config = dict(
    num_hidden_layers=17,
    hidden_size=128,
    num_attention_heads=4,
    num_key_value_heads=4,
    head_dim=32,
    intermediate_size=512,
    vocab_size=566,
    hidden_act='squared_relu',
    norm='rmsnorm',
    norm_place='pre',
    norm_eps=1e-06,
    positions='rope',
    rope_theta=973000.0,
    rope_fraction=0.5,
    qk_norm=True,
    attn_scale=0.179,
    bias='none',
    tie_word_embeddings=False,
    parallel_block=False,
    extras=['some layers without attention', 'local attention windows', 'shifted keys', 'gated attention', 'value embeddings', 'hashed n-gram embeddings', 'a smear gate', 'short convolutions', 'an embedding shortcut', 'learned residual scales', 'skips across layers', 'norms scaled by depth', 'capped logits'],
    init='trunc',
    init_std_qkv=0.0414,
    init_std_o=0.0514,
    init_std_up=0.0593,
    init_std_down=0.0593,
    optimizer='adam_hyperball',
    learning_rate=0.00345,
    lr_mult_o=1.35,
    beta1=0.9,
    lr_head=0.00519,
    warmup_steps=156,
    schedule='wsd',
    decay_fraction=1.0,
    decay_shape='pow',
    final_lr_fraction=0.0,
    batch_tokens=[16384, 32768, 65536, 131072],
    max_seq_len=1024,
    doc_mask=True,
    train_tokens=211900000,
    max_steps=4825,
    dataset='wikipedia_en',
)
Each number is 200 + 30 x the weight over its row's rms, rounded and kept within 0 to 999. Layers, rows and columns count from 0. The size before them is the row's rms in percent of the matrix's.

# layer 2 MLP down (transposed), 512x128, rms 0.0592, rows 337-364, columns 0-127
084,182,262,178,231,183,219,261,199,231,144,174,266,205,218,169,214,199,209,225,229,167,231,185,191,191,215,218,205,196,145,197,196,247,213,151,204,214,203,155,211,201,171,209,164,241,195,192,246,182,196,170,268,221,176,204,242,215,214,148,213,132,117,182,201,192,212,244,149,216,163,200,182,166,169,249,172,213,209,251,210,233,209,190,275,187,218,174,186,237,173,244,224,207,194,223,211,235,203,179,207,188,218,235,224,190,179,196,182,208,172,168,137,155,174,207,207,160,205,252,204,228,198,204,189,219,204,174,170
100,162,196,178,200,183,216,164,190,206,182,231,233,218,266,192,225,200,196,214,169,247,218,209,202,165,213,198,183,164,223,237,222,142,225,269,193,156,203,232,224,187,169,126,222,245,206,214,140,243,229,186,179,185,214,189,122,202,231,190,195,181,179,165,222,223,236,237,224,242,260,223,178,251,211,199,227,248,243,195,145,214,199,176,187,212,231,191,170,179,242,160,161,137,160,223,194,206,188,228,195,164,241,201,205,179,146,173,239,209,214,191,184,208,238,203,215,242,213,208,164,196,157,209,193,184,249,216,201
098,244,247,202,220,196,214,220,195,178,183,239,204,173,189,168,229,161,194,162,204,216,221,250,257,215,175,215,239,155,199,210,267,184,162,189,207,168,177,219,176,221,168,196,175,164,224,178,209,204,239,192,193,148,227,222,172,203,169,209,203,179,154,224,190,142,244,234,158,194,120,197,225,182,211,253,210,185,217,252,165,199,268,192,167,233,152,184,152,188,179,154,245,188,201,155,168,201,170,208,193,225,175,177,135,177,215,163,181,150,177,197,218,188,183,203,282,216,186,203,232,183,189,200,196,166,187,188,227
094,167,170,182,213,240,206,224,201,217,127,175,200,184,173,160,253,158,213,184,178,264,224,210,179,220,231,213,201,173,226,202,182,192,218,186,210,191,221,183,179,158,248,189,214,192,198,177,250,220,190,223,124,166,242,224,233,191,230,197,200,222,211,169,213,210,203,170,256,194,161,231,166,185,209,245,206,175,248,230,232,198,160,219,130,220,199,230,268,212,207,207,243,229,204,226,205,170,155,204,201,133,215,224,153,281,233,210,188,225,215,166,218,182,265,209,209,181,149,241,230,193,189,215,219,210,200,230,201
102,229,180,173,170,139,193,225,214,200,226,194,131,178,199,219,161,160,225,221,194,230,197,183,232,224,197,218,202,212,221,221,209,206,192,195,193,162,200,142,233,204,230,188,190,189,191,248,182,131,145,239,244,156,148,182,242,172,165,165,209,210,249,207,188,213,150,211,186,198,155,209,233,180,157,240,227,165,198,212,254,253,181,172,160,164,180,246,185,218,178,231,228,161,149,211,245,223,196,270,220,202,223,180,197,229,222,188,151,109,206,176,217,207,212,208,223,198,186,183,210,206,190,197,246,226,190,188,226
100,279,170,225,189,178,198,216,233,209,182,220,173,227,212,153,207,254,213,231,211,232,202,223,187,151,184,220,163,203,233,196,188,194,152,191,241,187,209,197,168,184,210,206,197,228,145,244,235,192,231,194,151,141,212,212,203,184,251,236,188,220,189,254,181,277,212,238,167,172,214,207,196,110,243,215,163,237,150,194,228,186,204,215,204,223,188,166,214,207,208,204,173,173,192,177,211,231,192,225,202,242,237,240,170,179,192,153,146,189,191,220,171,213,222,247,192,221,225,204,242,154,194,212,135,221,209,167,151
097,170,236,194,238,176,219,164,188,231,214,199,184,189,182,199,213,169,260,182,154,219,182,196,126,189,223,173,209,251,184,246,147,228,161,219,217,200,176,210,185,188,197,161,154,225,189,184,203,189,189,184,208,179,171,212,199,196,200,154,159,254,193,231,193,225,143,184,186,219,142,219,224,191,217,180,159,202,176,199,166,142,190,179,139,252,212,202,184,209,194,200,220,197,197,210,215,160,188,197,176,237,139,207,189,281,200,183,246,190,178,205,230,183,210,226,220,256,132,241,190,173,211,238,229,266,214,269,198
086,208,270,181,278,201,198,221,243,241,167,165,219,231,251,245,226,205,218,192,172,194,157,166,217,176,215,238,210,168,201,168,188,218,208,221,215,171,221,208,217,245,175,201,199,174,202,200,245,213,235,184,263,218,182,181,187,167,231,220,222,227,233,198,193,237,154,181,173,203,182,151,154,179,184,187,161,185,225,229,261,185,205,173,247,211,217,201,251,241,142,187,235,198,145,175,173,251,207,214,182,221,191,203,225,221,220,228,233,233,234,255,198,257,201,183,262,178,170,165,225,228,155,174,230,206,175,203,202
098,175,200,262,247,227,174,240,179,183,183,191,226,209,169,186,194,274,230,200,198,180,185,149,205,167,194,196,219,249,191,168,233,184,240,186,198,200,201,220,172,193,204,175,210,207,193,179,180,217,236,197,157,154,247,214,129,231,217,184,240,219,119,230,165,233,179,223,215,155,186,248,145,139,136,228,164,179,153,208,216,189,168,234,177,192,241,187,203,205,209,229,220,214,184,196,215,220,192,178,181,196,197,226,208,201,173,236,175,230,173,197,225,183,214,241,218,234,177,194,134,134,199,229,187,136,215,242,204
104,173,151,240,142,109,224,149,235,251,174,195,167,168,211,187,211,249,219,218,219,224,229,232,201,259,182,155,212,231,172,198,243,155,173,210,226,217,168,193,222,176,219,227,212,194,207,206,169,220,214,245,231,147,192,218,193,188,209,215,147,239,214,198,179,206,205,234,166,195,227,228,218,181,184,159,197,215,181,265,252,248,220,230,170,223,270,197,202,174,209,197,172,205,198,224,194,205,183,200,239,178,166,182,160,210,182,195,220,179,179,214,187,249,199,198,216,140,223,158,228,222,175,257,181,170,198,247,241
114,195,173,172,162,182,200,212,230,187,210,230,190,200,179,191,171,151,135,235,186,239,214,203,232,202,212,188,244,171,217,172,158,164,204,180,207,175,187,215,190,194,210,165,236,164,205,186,256,153,174,136,203,192,176,231,199,235,181,249,203,250,203,194,214,192,229,154,226,207,152,194,255,177,169,198,269,208,164,179,219,195,200,177,187,189,157,231,180,235,243,212,224,190,193,210,177,198,256,197,164,203,168,205,163,256,168,169,217,150,164,158,251,161,199,213,120,199,186,216,232,215,261,200,256,196,208,151,178
103,179,242,165,212,202,231,175,166,210,199,254,175,166,208,159,213,185,189,240,159,199,186,232,226,193,251,217,228,230,191,220,213,201,246,184,168,177,200,177,202,200,219,187,238,197,207,169,226,198,202,182,184,160,186,229,119,168,259,173,151,253,186,147,199,222,173,208,194,228,163,196,157,198,241,219,137,249,194,234,213,221,203,219,131,236,195,239,201,197,148,221,229,211,202,207,211,146,192,164,235,169,199,212,180,202,187,167,258,213,208,187,152,211,167,258,139,199,210,169,186,192,179,223,214,257,250,186,167
104,226,211,239,199,233,198,218,185,169,208,153,199,200,217,184,203,172,189,199,214,195,212,197,230,167,178,208,261,174,234,172,180,162,124,214,229,239,217,223,158,223,205,163,154,205,188,210,250,225,206,149,188,234,197,216,253,212,258,183,196,221,189,196,180,187,258,243,173,228,262,207,222,148,243,205,212,176,186,193,156,201,176,201,156,233,185,165,182,218,213,193,228,173,217,202,221,218,233,190,237,250,184,175,148,152,201,193,218,210,150,252,187,129,211,194,187,257,216,224,171,154,163,246,154,150,194,173,189
094,211,231,176,246,260,158,206,178,196,233,193,185,246,145,205,263,201,187,119,146,224,221,222,186,250,222,245,212,202,197,228,187,217,222,206,239,155,226,177,239,177,202,172,219,188,146,210,195,208,190,179,217,199,182,210,208,237,176,234,213,228,200,239,168,188,268,183,233,172,150,208,208,179,165,188,192,190,191,171,178,203,164,240,198,223,194,197,192,170,240,149,200,191,208,172,241,189,286,161,206,182,252,240,239,168,233,167,213,166,222,151,233,232,192,183,233,173,179,235,209,194,229,151,169,193,201,220,177
094,243,234,173,237,224,230,219,193,238,209,148,173,233,164,157,216,183,193,210,160,192,202,256,184,218,191,225,193,168,194,227,231,286,209,187,231,225,168,203,162,217,180,204,236,220,199,194,242,172,202,188,195,189,169,191,212,172,174,251,223,226,190,252,173,168,195,221,177,173,202,152,153,194,215,209,227,175,229,224,228,206,162,205,222,191,179,216,210,189,207,193,228,246,165,190,210,211,229,170,183,220,217,160,210,195,228,117,192,289,169,183,180,235,235,154,156,200,216,268,240,203,211,193,239,150,134,178,187
104,165,183,265,193,190,191,194,216,236,172,232,180,195,212,221,243,184,233,227,177,209,244,190,205,191,250,220,198,195,222,168,167,227,167,161,140,213,188,234,144,138,236,207,151,201,234,201,193,182,223,181,212,180,223,155,168,210,167,199,225,200,230,230,184,215,167,190,217,162,272,253,144,160,195,208,226,189,237,182,185,221,178,169,182,203,151,218,211,193,171,185,268,249,173,135,208,179,185,175,246,202,202,192,242,167,231,251,186,187,181,155,249,199,193,184,155,215,188,221,196,194,192,154,229,240,192,202,147
097,249,233,219,268,223,186,170,217,166,234,195,204,301,210,213,200,228,199,190,187,188,154,200,179,198,203,205,155,221,149,213,149,232,224,225,188,222,215,207,157,222,245,158,189,245,197,195,211,182,214,169,218,195,256,177,235,154,205,202,233,203,152,202,225,184,207,223,282,211,193,139,208,141,208,222,200,173,215,193,155,240,212,178,207,177,195,195,195,199,177,161,252,213,195,197,160,201,226,221,152,184,167,248,232,177,217,174,247,231,217,195,139,229,212,175,172,178,173,168,174,177,210,157,209,206,198,167,244
100,170,197,208,227,163,195,191,179,184,220,189,157,228,219,201,208,193,194,267,192,199,209,185,159,173,242,189,172,226,230,232,259,203,180,189,241,220,239,243,197,219,209,221,188,173,151,224,220,222,212,181,215,257,199,186,214,196,145,171,237,228,175,121,233,215,205,191,208,182,186,213,177,184,169,253,231,218,231,188,188,193,177,211,201,165,184,151,246,273,202,192,267,193,177,231,153,175,187,140,214,172,185,158,242,236,220,198,255,205,158,144,183,207,176,187,195,228,220,226,208,163,277,169,249,205,192,224,204
102,141,195,220,204,166,171,160,157,205,189,213,185,200,216,218,161,231,214,170,157,127,217,188,212,200,202,210,196,205,203,190,166,234,221,194,190,242,201,232,208,221,174,230,190,206,159,149,198,177,208,172,217,253,182,167,173,231,158,229,160,233,177,193,169,186,208,163,195,215,201,196,199,182,263,152,190,237,248,245,226,225,202,176,132,198,180,216,229,191,262,211,191,229,179,168,235,160,257,155,222,256,231,273,180,219,209,244,183,234,189,235,162,195,162,217,220,147,169,221,201,191,235,215,224,239,157,172,216
107,266,189,221,178,234,221,232,200,230,186,164,202,185,241,195,177,181,168,161,160,195,174,197,238,218,186,183,199,174,163,158,168,157,180,220,123,237,106,236,221,146,281,203,176,185,235,194,149,199,207,167,186,210,207,196,132,170,187,184,202,242,208,189,213,258,203,229,217,199,152,236,232,217,212,195,161,214,203,170,163,172,228,157,198,207,237,142,222,199,241,186,208,161,203,194,175,181,191,181,161,208,200,189,221,219,152,190,253,185,232,179,225,206,221,184,186,229,230,163,166,215,180,238,199,209,226,219,186
104,218,148,180,203,198,209,207,248,216,217,255,150,173,172,173,227,145,215,228,180,210,287,186,218,221,195,254,195,177,186,153,216,202,207,230,165,239,178,243,167,160,177,196,181,185,159,199,221,273,242,222,176,184,181,225,214,194,193,158,214,196,196,225,188,181,238,242,189,191,234,220,227,155,200,273,167,173,154,214,225,195,202,187,212,194,214,202,186,166,195,202,164,197,216,203,227,201,274,205,255,179,194,184,156,175,244,185,239,260,174,170,180,201,173,196,172,159,218,191,204,145,187,165,184,257,170,178,186
104,241,217,221,215,176,203,187,167,146,184,211,220,173,194,229,174,185,234,231,213,220,170,189,234,180,173,190,202,239,158,184,227,179,218,159,199,208,209,214,198,208,203,201,168,216,170,173,148,243,216,198,159,175,196,232,251,168,153,182,248,119,208,195,170,248,152,215,251,240,209,208,188,185,189,203,187,246,185,213,178,230,168,243,167,201,225,191,194,185,205,237,183,234,256,245,199,200,197,122,140,213,221,227,201,209,136,182,223,141,214,244,240,203,221,171,205,213,221,122,190,179,217,209,166,214,186,235,251
103,218,221,184,211,217,193,231,182,208,193,186,220,190,167,189,154,218,146,213,176,169,198,213,168,211,188,224,255,245,261,198,202,246,199,172,187,180,152,170,255,200,219,143,219,242,204,234,192,166,191,222,252,169,203,177,180,180,193,196,218,201,224,204,207,154,212,169,198,168,242,177,168,195,200,134,178,175,147,177,211,208,206,185,216,171,209,247,194,195,184,211,196,186,181,141,189,222,253,203,240,160,179,171,268,223,247,138,177,226,167,161,174,228,220,213,235,191,239,143,222,222,185,181,164,113,217,184,167
091,183,265,172,203,183,216,172,221,267,157,233,174,200,169,153,184,164,199,136,217,208,232,202,223,177,255,208,179,196,234,205,213,156,234,185,209,158,187,228,205,149,181,200,192,194,227,186,261,187,227,140,197,252,209,202,157,243,197,189,191,231,235,235,192,233,175,219,204,160,176,170,246,187,187,199,199,202,161,215,200,231,189,176,224,235,186,173,222,172,205,150,152,158,172,190,213,203,198,215,205,189,218,190,177,178,229,202,213,239,151,191,248,168,251,208,200,236,132,210,128,216,223,227,208,278,189,204,170
098,166,234,223,238,186,187,233,215,248,217,187,183,181,188,232,188,170,203,238,175,200,241,216,229,189,211,155,225,215,160,226,207,201,260,177,189,173,220,196,208,236,230,205,214,226,234,240,255,212,239,218,236,230,194,134,222,195,136,220,217,260,236,228,153,162,170,138,239,170,141,205,215,191,197,184,160,172,176,222,232,256,219,160,218,193,199,201,206,249,204,181,216,176,187,188,221,203,266,146,169,215,151,210,223,197,183,202,217,175,203,224,266,223,182,183,180,199,160,224,228,219,226,233,248,147,219,176,197
100,202,161,243,165,152,175,201,182,272,225,196,222,232,227,170,234,249,123,200,211,158,179,167,193,250,229,219,213,183,232,195,156,232,220,171,179,164,195,215,211,196,208,150,207,196,224,210,193,210,174,189,257,191,222,163,147,213,221,234,154,172,180,198,230,206,158,213,151,182,223,204,221,187,166,245,210,210,201,240,162,253,182,198,187,214,189,225,259,238,198,183,201,171,169,222,222,195,196,219,171,275,189,260,142,208,189,196,232,198,205,207,139,221,218,182,217,234,179,239,185,200,238,179,173,160,161,198,243
095,157,174,215,181,217,237,220,222,260,170,244,202,162,185,163,257,221,202,177,220,207,201,225,256,198,215,192,256,226,180,183,254,149,236,184,210,196,201,205,235,198,215,203,159,185,130,203,210,213,148,189,197,182,208,141,180,214,145,211,193,181,219,212,177,251,168,182,165,164,215,183,200,179,249,135,146,202,201,233,185,177,236,268,225,241,199,179,203,154,255,202,187,158,168,164,193,197,207,211,166,212,152,222,167,220,201,195,139,206,214,229,209,213,189,224,204,143,167,185,156,219,229,168,176,221,207,219,173
096,200,137,226,174,222,169,237,202,193,205,236,208,185,209,281,182,213,178,135,169,235,191,243,198,185,170,145,189,168,142,159,177,151,219,199,192,256,222,202,166,164,164,162,182,242,223,219,159,230,257,234,181,196,232,194,212,163,183,213,170,171,232,186,177,169,202,198,173,172,243,222,271,183,234,155,206,234,205,196,227,269,211,162,210,235,211,203,254,249,233,242,194,167,201,180,190,208,213,139,221,228,188,221,222,156,165,209,193,204,215,178,214,222,212,193,200,213,203,170,181,226,210,205,213,197,190,215,144
# layer 2 MLP up, 512x128, rms 0.0591, rows 338-364, columns 0-127
105,189,231,136,177,238,183,205,193,188,243,211,231,160,261,138,211,165,218,147,135,207,176,172,225,199,213,236,160,202,232,248,204,211,217,154,222,218,219,185,184,244,200,218,195,167,227,166,196,158,125,146,175,198,211,199,181,198,192,211,189,180,233,246,214,236,191,170,202,231,200,229,219,172,183,194,169,208,232,207,209,209,177,230,192,207,169,231,252,202,185,227,221,160,192,180,237,213,253,155,233,159,188,184,274,133,222,191,204,151,180,234,174,198,200,171,190,228,184,197,253,169,223,148,221,217,211,177,229
100,167,166,123,238,181,194,205,178,212,179,186,170,197,191,195,219,227,225,194,196,213,210,198,206,171,180,180,212,167,217,210,173,247,215,242,206,144,208,232,166,181,159,246,195,181,168,231,183,273,188,234,179,164,198,184,166,106,196,228,202,215,151,222,237,235,163,230,190,213,191,130,243,256,178,174,167,172,217,166,230,229,165,223,249,186,242,186,197,248,189,228,215,236,189,205,185,202,185,169,181,205,215,178,246,175,211,242,209,177,257,166,157,196,185,189,192,147,207,192,233,226,188,268,199,209,201,168,211
093,187,176,222,266,165,232,215,201,183,146,173,213,218,244,224,206,185,208,188,189,205,149,223,221,146,213,220,208,230,174,194,143,220,169,217,231,140,172,260,228,186,160,205,227,204,184,152,200,246,234,212,189,198,243,176,218,204,184,178,229,210,170,218,208,189,220,178,206,188,202,185,217,237,265,233,217,212,225,220,186,159,154,161,194,197,171,206,187,193,247,166,167,233,220,188,170,162,185,179,211,169,178,231,233,204,151,219,280,129,162,221,198,173,212,209,178,144,220,214,208,246,189,255,192,186,136,171,235
097,240,186,224,210,184,195,181,237,176,223,185,245,216,245,188,214,233,198,172,197,146,201,238,181,210,197,196,232,190,181,211,218,213,228,207,132,177,227,248,151,129,183,240,219,226,193,146,179,180,221,168,214,171,198,168,179,187,196,196,268,210,210,223,171,217,216,175,250,216,169,212,142,167,232,265,227,225,184,206,235,190,157,151,238,183,156,189,205,151,184,238,209,200,205,208,196,189,237,195,182,262,208,147,184,173,191,226,199,195,158,220,204,197,239,221,177,189,217,207,251,181,148,203,265,247,182,134,187
091,215,190,200,272,203,198,172,187,261,118,183,202,232,214,177,209,244,228,236,210,232,136,200,272,212,201,248,202,196,219,240,153,220,196,182,231,186,242,234,183,185,214,235,177,196,180,190,220,240,242,203,224,232,228,190,232,160,252,216,205,219,220,229,160,216,184,212,188,177,175,157,153,216,167,191,229,241,195,206,199,220,223,173,240,187,177,187,174,196,173,196,237,200,205,265,189,173,186,209,161,202,218,249,254,190,217,219,212,233,230,194,188,211,212,141,179,186,170,225,170,205,267,191,137,228,140,203,190
101,200,208,192,202,164,172,189,152,120,160,218,180,197,164,215,221,180,220,233,200,171,236,165,179,161,145,234,201,215,183,145,185,182,253,177,220,217,264,197,209,153,209,250,211,189,222,209,163,181,236,179,211,241,198,172,198,187,147,223,172,190,205,153,162,243,182,230,176,205,180,188,142,244,155,184,190,231,193,169,195,142,154,154,212,193,175,188,194,231,166,212,165,183,132,229,236,178,226,219,205,205,196,195,210,153,202,256,199,185,169,211,204,229,225,175,199,215,150,227,216,191,156,128,170,194,204,193,165
080,167,255,193,207,212,238,185,246,180,180,180,221,138,169,235,232,185,214,189,233,210,201,186,156,191,232,223,170,203,232,223,211,243,209,216,199,279,169,175,231,209,187,164,185,183,226,222,213,174,209,187,208,176,199,206,209,167,236,224,250,215,223,275,203,204,179,180,215,210,180,226,250,255,223,215,272,209,196,193,243,164,152,145,173,211,145,171,157,227,211,163,198,229,219,167,220,235,191,225,174,171,258,217,194,185,265,202,170,248,199,149,203,199,212,169,199,162,183,237,175,215,234,222,176,177,152,221,216
101,207,191,189,195,163,186,206,164,143,208,179,232,190,203,157,175,197,211,223,177,231,234,204,190,160,198,191,245,178,201,220,192,233,218,190,204,200,221,229,237,231,237,230,173,179,274,202,139,220,153,207,213,210,244,206,196,204,180,240,242,227,227,189,213,209,178,209,145,179,161,145,180,255,160,193,168,181,295,223,194,179,196,221,167,163,199,187,182,244,198,263,169,229,195,182,205,182,260,177,208,153,210,179,243,209,198,174,223,211,193,245,206,224,107,233,189,237,174,228,213,155,208,152,214,183,204,229,187
099,178,186,195,163,237,204,155,130,174,195,203,195,191,209,202,197,202,247,217,209,188,208,259,173,183,245,231,229,165,226,208,202,225,224,146,195,194,208,204,169,224,204,250,250,197,188,241,217,175,214,172,140,241,210,179,149,174,195,233,202,240,251,213,151,204,152,198,181,227,181,183,174,173,256,232,179,217,187,239,229,153,216,211,156,209,196,213,212,163,201,261,205,208,171,233,187,210,232,118,190,198,147,211,183,194,255,233,192,189,206,198,207,261,174,153,187,201,234,145,235,181,154,154,205,159,206,212,201
110,215,185,162,217,147,179,227,174,201,119,202,232,162,205,165,183,209,210,157,227,177,203,135,164,232,177,211,164,214,187,227,226,169,273,254,197,199,164,232,187,198,201,187,220,193,157,231,221,166,176,213,221,215,202,178,199,163,217,193,178,164,165,161,199,181,167,164,197,214,218,208,159,244,215,223,173,213,183,176,247,250,201,186,201,255,199,196,197,204,211,255,258,174,197,190,214,162,226,188,218,253,191,236,149,165,227,232,241,202,213,163,162,199,225,201,236,273,198,168,236,189,206,217,185,227,214,228,274
102,241,240,153,166,205,212,224,189,162,140,135,183,232,200,169,295,214,173,242,165,195,208,204,244,176,246,215,216,144,166,219,211,222,190,216,199,190,187,210,191,174,188,223,222,189,240,230,201,173,261,185,163,220,202,169,156,193,185,232,192,266,236,213,154,191,242,209,216,190,153,172,199,243,193,164,248,186,242,164,207,188,246,233,197,178,158,221,171,237,206,195,250,215,215,166,191,203,234,207,180,169,227,187,220,167,227,250,198,233,211,156,171,189,191,226,189,219,159,192,227,235,202,156,236,185,209,216,229
104,184,265,203,232,180,241,240,185,231,170,181,243,212,225,177,251,214,177,223,207,205,188,228,191,200,212,272,216,200,201,180,167,266,231,207,189,215,207,174,201,164,183,166,213,161,201,176,253,186,210,175,212,236,232,199,263,225,251,190,227,217,174,176,229,233,156,204,190,274,256,242,157,215,209,234,179,230,235,206,168,234,210,198,153,202,178,193,151,205,211,153,208,231,219,207,157,227,209,194,207,160,160,186,203,205,215,218,206,213,199,223,145,138,136,206,135,248,170,213,220,164,174,199,215,222,184,202,185
093,265,179,248,232,204,219,193,147,244,211,224,168,204,244,232,214,194,191,206,181,187,226,211,167,185,143,174,230,170,205,200,205,234,248,225,211,225,212,200,212,241,158,162,230,232,226,227,253,219,215,177,219,229,265,174,201,169,205,198,219,249,228,230,163,187,215,207,206,211,158,162,154,210,207,203,207,200,158,188,210,206,175,167,218,232,234,214,230,218,227,233,186,218,230,152,235,199,219,166,235,243,142,148,250,171,156,272,230,167,186,192,164,165,195,255,238,210,251,207,190,204,186,227,160,230,174,182,195
093,207,197,174,173,199,183,197,189,198,180,195,199,215,217,205,181,236,232,251,234,168,247,203,210,226,168,192,204,201,194,191,227,215,253,166,181,199,227,211,210,128,163,216,198,204,153,216,202,165,235,219,224,182,207,253,209,185,185,220,221,178,158,159,247,213,195,194,213,210,228,206,186,247,287,221,222,260,228,268,236,174,247,204,198,164,114,206,187,194,179,214,178,252,202,177,194,227,197,178,196,168,180,146,192,155,220,248,221,195,213,229,263,177,133,161,226,183,193,163,170,182,208,219,138,221,218,237,195
102,219,205,180,180,197,215,234,210,170,222,160,157,163,170,214,222,205,234,192,126,239,242,163,168,185,164,242,210,205,221,201,244,162,180,170,216,202,194,247,219,229,200,194,133,153,178,197,140,230,136,245,247,152,235,224,230,171,241,192,267,178,239,175,167,175,152,194,198,216,166,231,199,190,177,200,227,218,220,205,240,183,207,188,160,268,215,169,223,205,188,244,187,224,182,215,180,192,202,162,197,170,231,187,236,198,170,161,203,200,228,135,170,231,171,175,184,216,165,199,214,165,230,195,186,241,220,177,173
088,132,178,205,165,203,169,214,212,229,210,242,140,207,172,216,216,186,211,169,162,226,215,241,173,187,190,222,182,156,208,244,211,172,183,227,208,177,220,185,219,216,235,235,227,215,166,221,140,164,202,199,230,176,165,150,131,252,183,229,166,204,197,132,157,198,167,161,142,231,227,187,175,178,233,214,220,212,240,178,209,188,189,244,217,254,226,248,223,198,192,217,200,191,203,229,192,219,211,200,160,174,213,162,251,179,175,199,232,151,236,219,229,180,246,180,166,266,160,184,157,180,181,197,199,193,240,169,233
097,179,203,186,206,163,189,158,141,186,217,188,196,242,170,236,230,163,244,193,145,162,176,213,243,191,225,220,186,176,239,199,198,206,180,211,210,210,215,141,215,182,193,196,214,248,265,130,180,208,206,190,160,216,198,180,215,178,177,201,183,260,189,226,215,235,197,147,196,200,217,173,159,252,270,234,181,262,272,177,242,220,197,209,243,232,177,198,223,227,189,212,206,215,201,180,244,183,186,168,200,265,190,198,227,224,141,171,222,182,195,223,202,222,240,210,221,246,210,235,173,179,153,186,252,220,240,179,208
104,225,229,125,187,239,220,219,141,180,139,203,169,194,199,150,209,188,198,202,250,158,169,265,168,197,192,190,249,219,205,245,186,166,211,228,206,211,195,220,205,208,190,202,260,222,216,215,165,191,217,147,192,159,281,172,160,213,162,179,185,224,147,239,186,235,223,233,205,216,242,211,214,172,182,186,192,201,185,197,191,188,153,230,247,203,144,223,197,211,194,197,235,248,171,262,159,178,231,137,177,173,161,212,195,238,210,193,231,219,171,161,187,162,201,201,184,248,198,177,215,209,169,233,204,186,216,161,217
110,200,276,208,217,225,231,191,186,144,193,177,148,209,204,202,266,203,209,164,191,268,201,186,218,208,194,224,218,206,207,223,193,145,254,173,201,247,252,230,171,173,234,213,157,168,188,255,210,232,216,167,245,193,207,182,211,193,219,177,252,187,202,224,149,231,226,187,193,227,145,137,215,166,245,227,176,238,199,193,187,175,252,230,149,214,187,225,212,239,194,206,212,181,164,194,169,217,213,189,203,143,234,196,200,157,179,201,216,224,248,205,154,240,246,211,176,219,159,220,220,181,187,209,159,199,138,190,186
104,165,262,212,248,214,174,233,207,191,203,192,198,175,169,219,274,221,218,197,222,215,216,266,216,181,219,153,226,226,173,160,166,222,232,209,177,241,214,244,179,214,186,175,171,192,233,191,247,183,197,181,255,231,231,129,269,237,184,203,220,183,223,250,179,176,176,173,190,237,201,206,223,205,226,213,239,196,209,190,196,177,180,188,142,208,144,169,193,118,217,238,253,228,175,204,235,246,178,212,215,160,202,181,207,226,166,234,246,210,220,196,241,202,146,231,173,210,160,196,220,171,169,189,220,202,177,202,219
107,210,189,219,177,211,202,218,177,231,169,229,191,191,175,141,261,174,219,208,231,222,256,196,164,175,180,175,234,202,168,241,200,190,194,174,236,222,226,193,168,229,210,238,208,166,231,154,204,205,241,241,233,276,241,173,147,199,175,150,211,209,165,182,164,147,203,177,222,238,187,183,183,213,227,185,164,156,161,195,204,166,214,182,278,189,231,196,232,207,201,224,242,273,173,210,224,199,254,230,171,222,242,214,206,148,213,215,183,230,204,178,239,197,215,184,210,252,207,221,206,183,156,222,234,255,199,174,162
107,194,263,153,183,128,242,167,248,219,171,176,191,178,164,181,225,225,178,187,235,196,199,207,148,161,183,184,189,197,216,217,180,223,250,163,231,236,191,205,223,199,172,212,200,188,180,234,192,183,213,213,209,206,214,197,172,178,170,190,217,191,182,181,162,228,224,233,168,186,219,247,175,249,171,191,207,255,182,195,189,152,245,166,191,273,194,200,220,193,217,145,186,167,125,186,207,186,225,166,212,149,221,196,219,178,197,214,195,194,245,198,168,137,158,157,200,156,167,248,202,194,216,205,222,280,146,166,179
090,205,224,130,197,180,215,209,172,197,156,200,200,241,206,193,192,155,200,263,172,169,217,149,193,149,203,221,171,189,194,158,214,177,219,177,180,185,187,212,194,229,193,210,208,206,180,260,156,232,200,192,117,214,183,195,222,214,220,197,198,226,169,200,201,183,246,186,228,232,187,188,154,242,176,195,222,187,184,172,173,202,188,179,217,195,119,262,276,166,206,228,202,208,193,185,244,209,217,233,223,216,211,221,252,151,193,205,181,179,238,123,152,200,204,201,193,183,174,177,247,153,158,238,248,156,201,151,209
098,175,224,212,163,173,157,219,215,204,137,229,236,166,244,223,202,203,223,161,193,219,218,253,173,198,153,228,217,184,227,218,208,182,225,209,206,162,210,123,200,154,205,200,202,204,193,137,240,182,232,229,187,193,231,193,242,209,231,196,196,225,245,253,208,176,205,247,139,216,183,163,175,267,162,233,224,181,216,200,250,228,216,189,178,204,134,229,199,187,161,171,235,174,212,163,211,182,195,178,202,161,229,209,180,229,218,243,195,253,172,146,211,167,230,162,211,156,206,244,240,194,240,213,237,178,178,235,196
094,174,224,140,127,238,246,229,198,160,161,149,171,189,166,179,161,163,202,207,142,162,205,180,199,180,180,176,209,136,208,221,191,215,212,165,186,220,183,201,219,220,178,203,198,224,160,176,212,163,190,228,202,178,225,169,175,209,180,198,230,234,246,180,185,158,213,184,224,225,206,221,179,237,195,189,197,227,208,160,242,223,239,220,276,151,221,200,198,198,202,199,238,218,254,165,179,235,259,184,154,161,126,172,221,219,149,217,202,141,252,178,198,194,206,181,205,196,190,198,197,225,210,194,178,148,248,167,224
096,240,177,242,219,203,178,181,201,186,175,192,247,225,186,161,211,181,190,223,214,178,225,215,207,214,175,201,162,145,173,214,189,228,169,199,298,202,214,205,252,210,188,225,159,227,257,175,210,186,149,178,236,167,193,150,211,156,218,216,233,252,170,185,214,201,201,235,164,190,194,186,178,212,198,192,224,228,213,232,202,213,256,161,224,133,177,225,190,231,218,169,211,164,208,258,253,171,193,192,160,172,186,227,235,227,168,251,212,194,214,182,192,234,137,238,173,217,153,214,177,213,218,230,190,264,195,158,250
092,222,235,240,183,242,206,166,197,211,159,225,199,185,175,181,236,195,240,193,201,198,255,234,216,166,185,186,182,159,198,220,254,193,210,234,216,215,193,200,200,125,118,264,187,204,202,168,211,206,222,187,167,250,182,232,199,186,213,233,252,228,185,199,220,194,259,195,182,193,169,183,217,239,187,184,242,198,203,194,247,216,236,163,271,247,191,185,199,231,217,254,240,180,163,198,222,184,199,146,172,183,236,132,175,171,164,223,181,206,201,202,200,186,215,184,134,161,165,245,191,200,250,233,208,205,196,154,215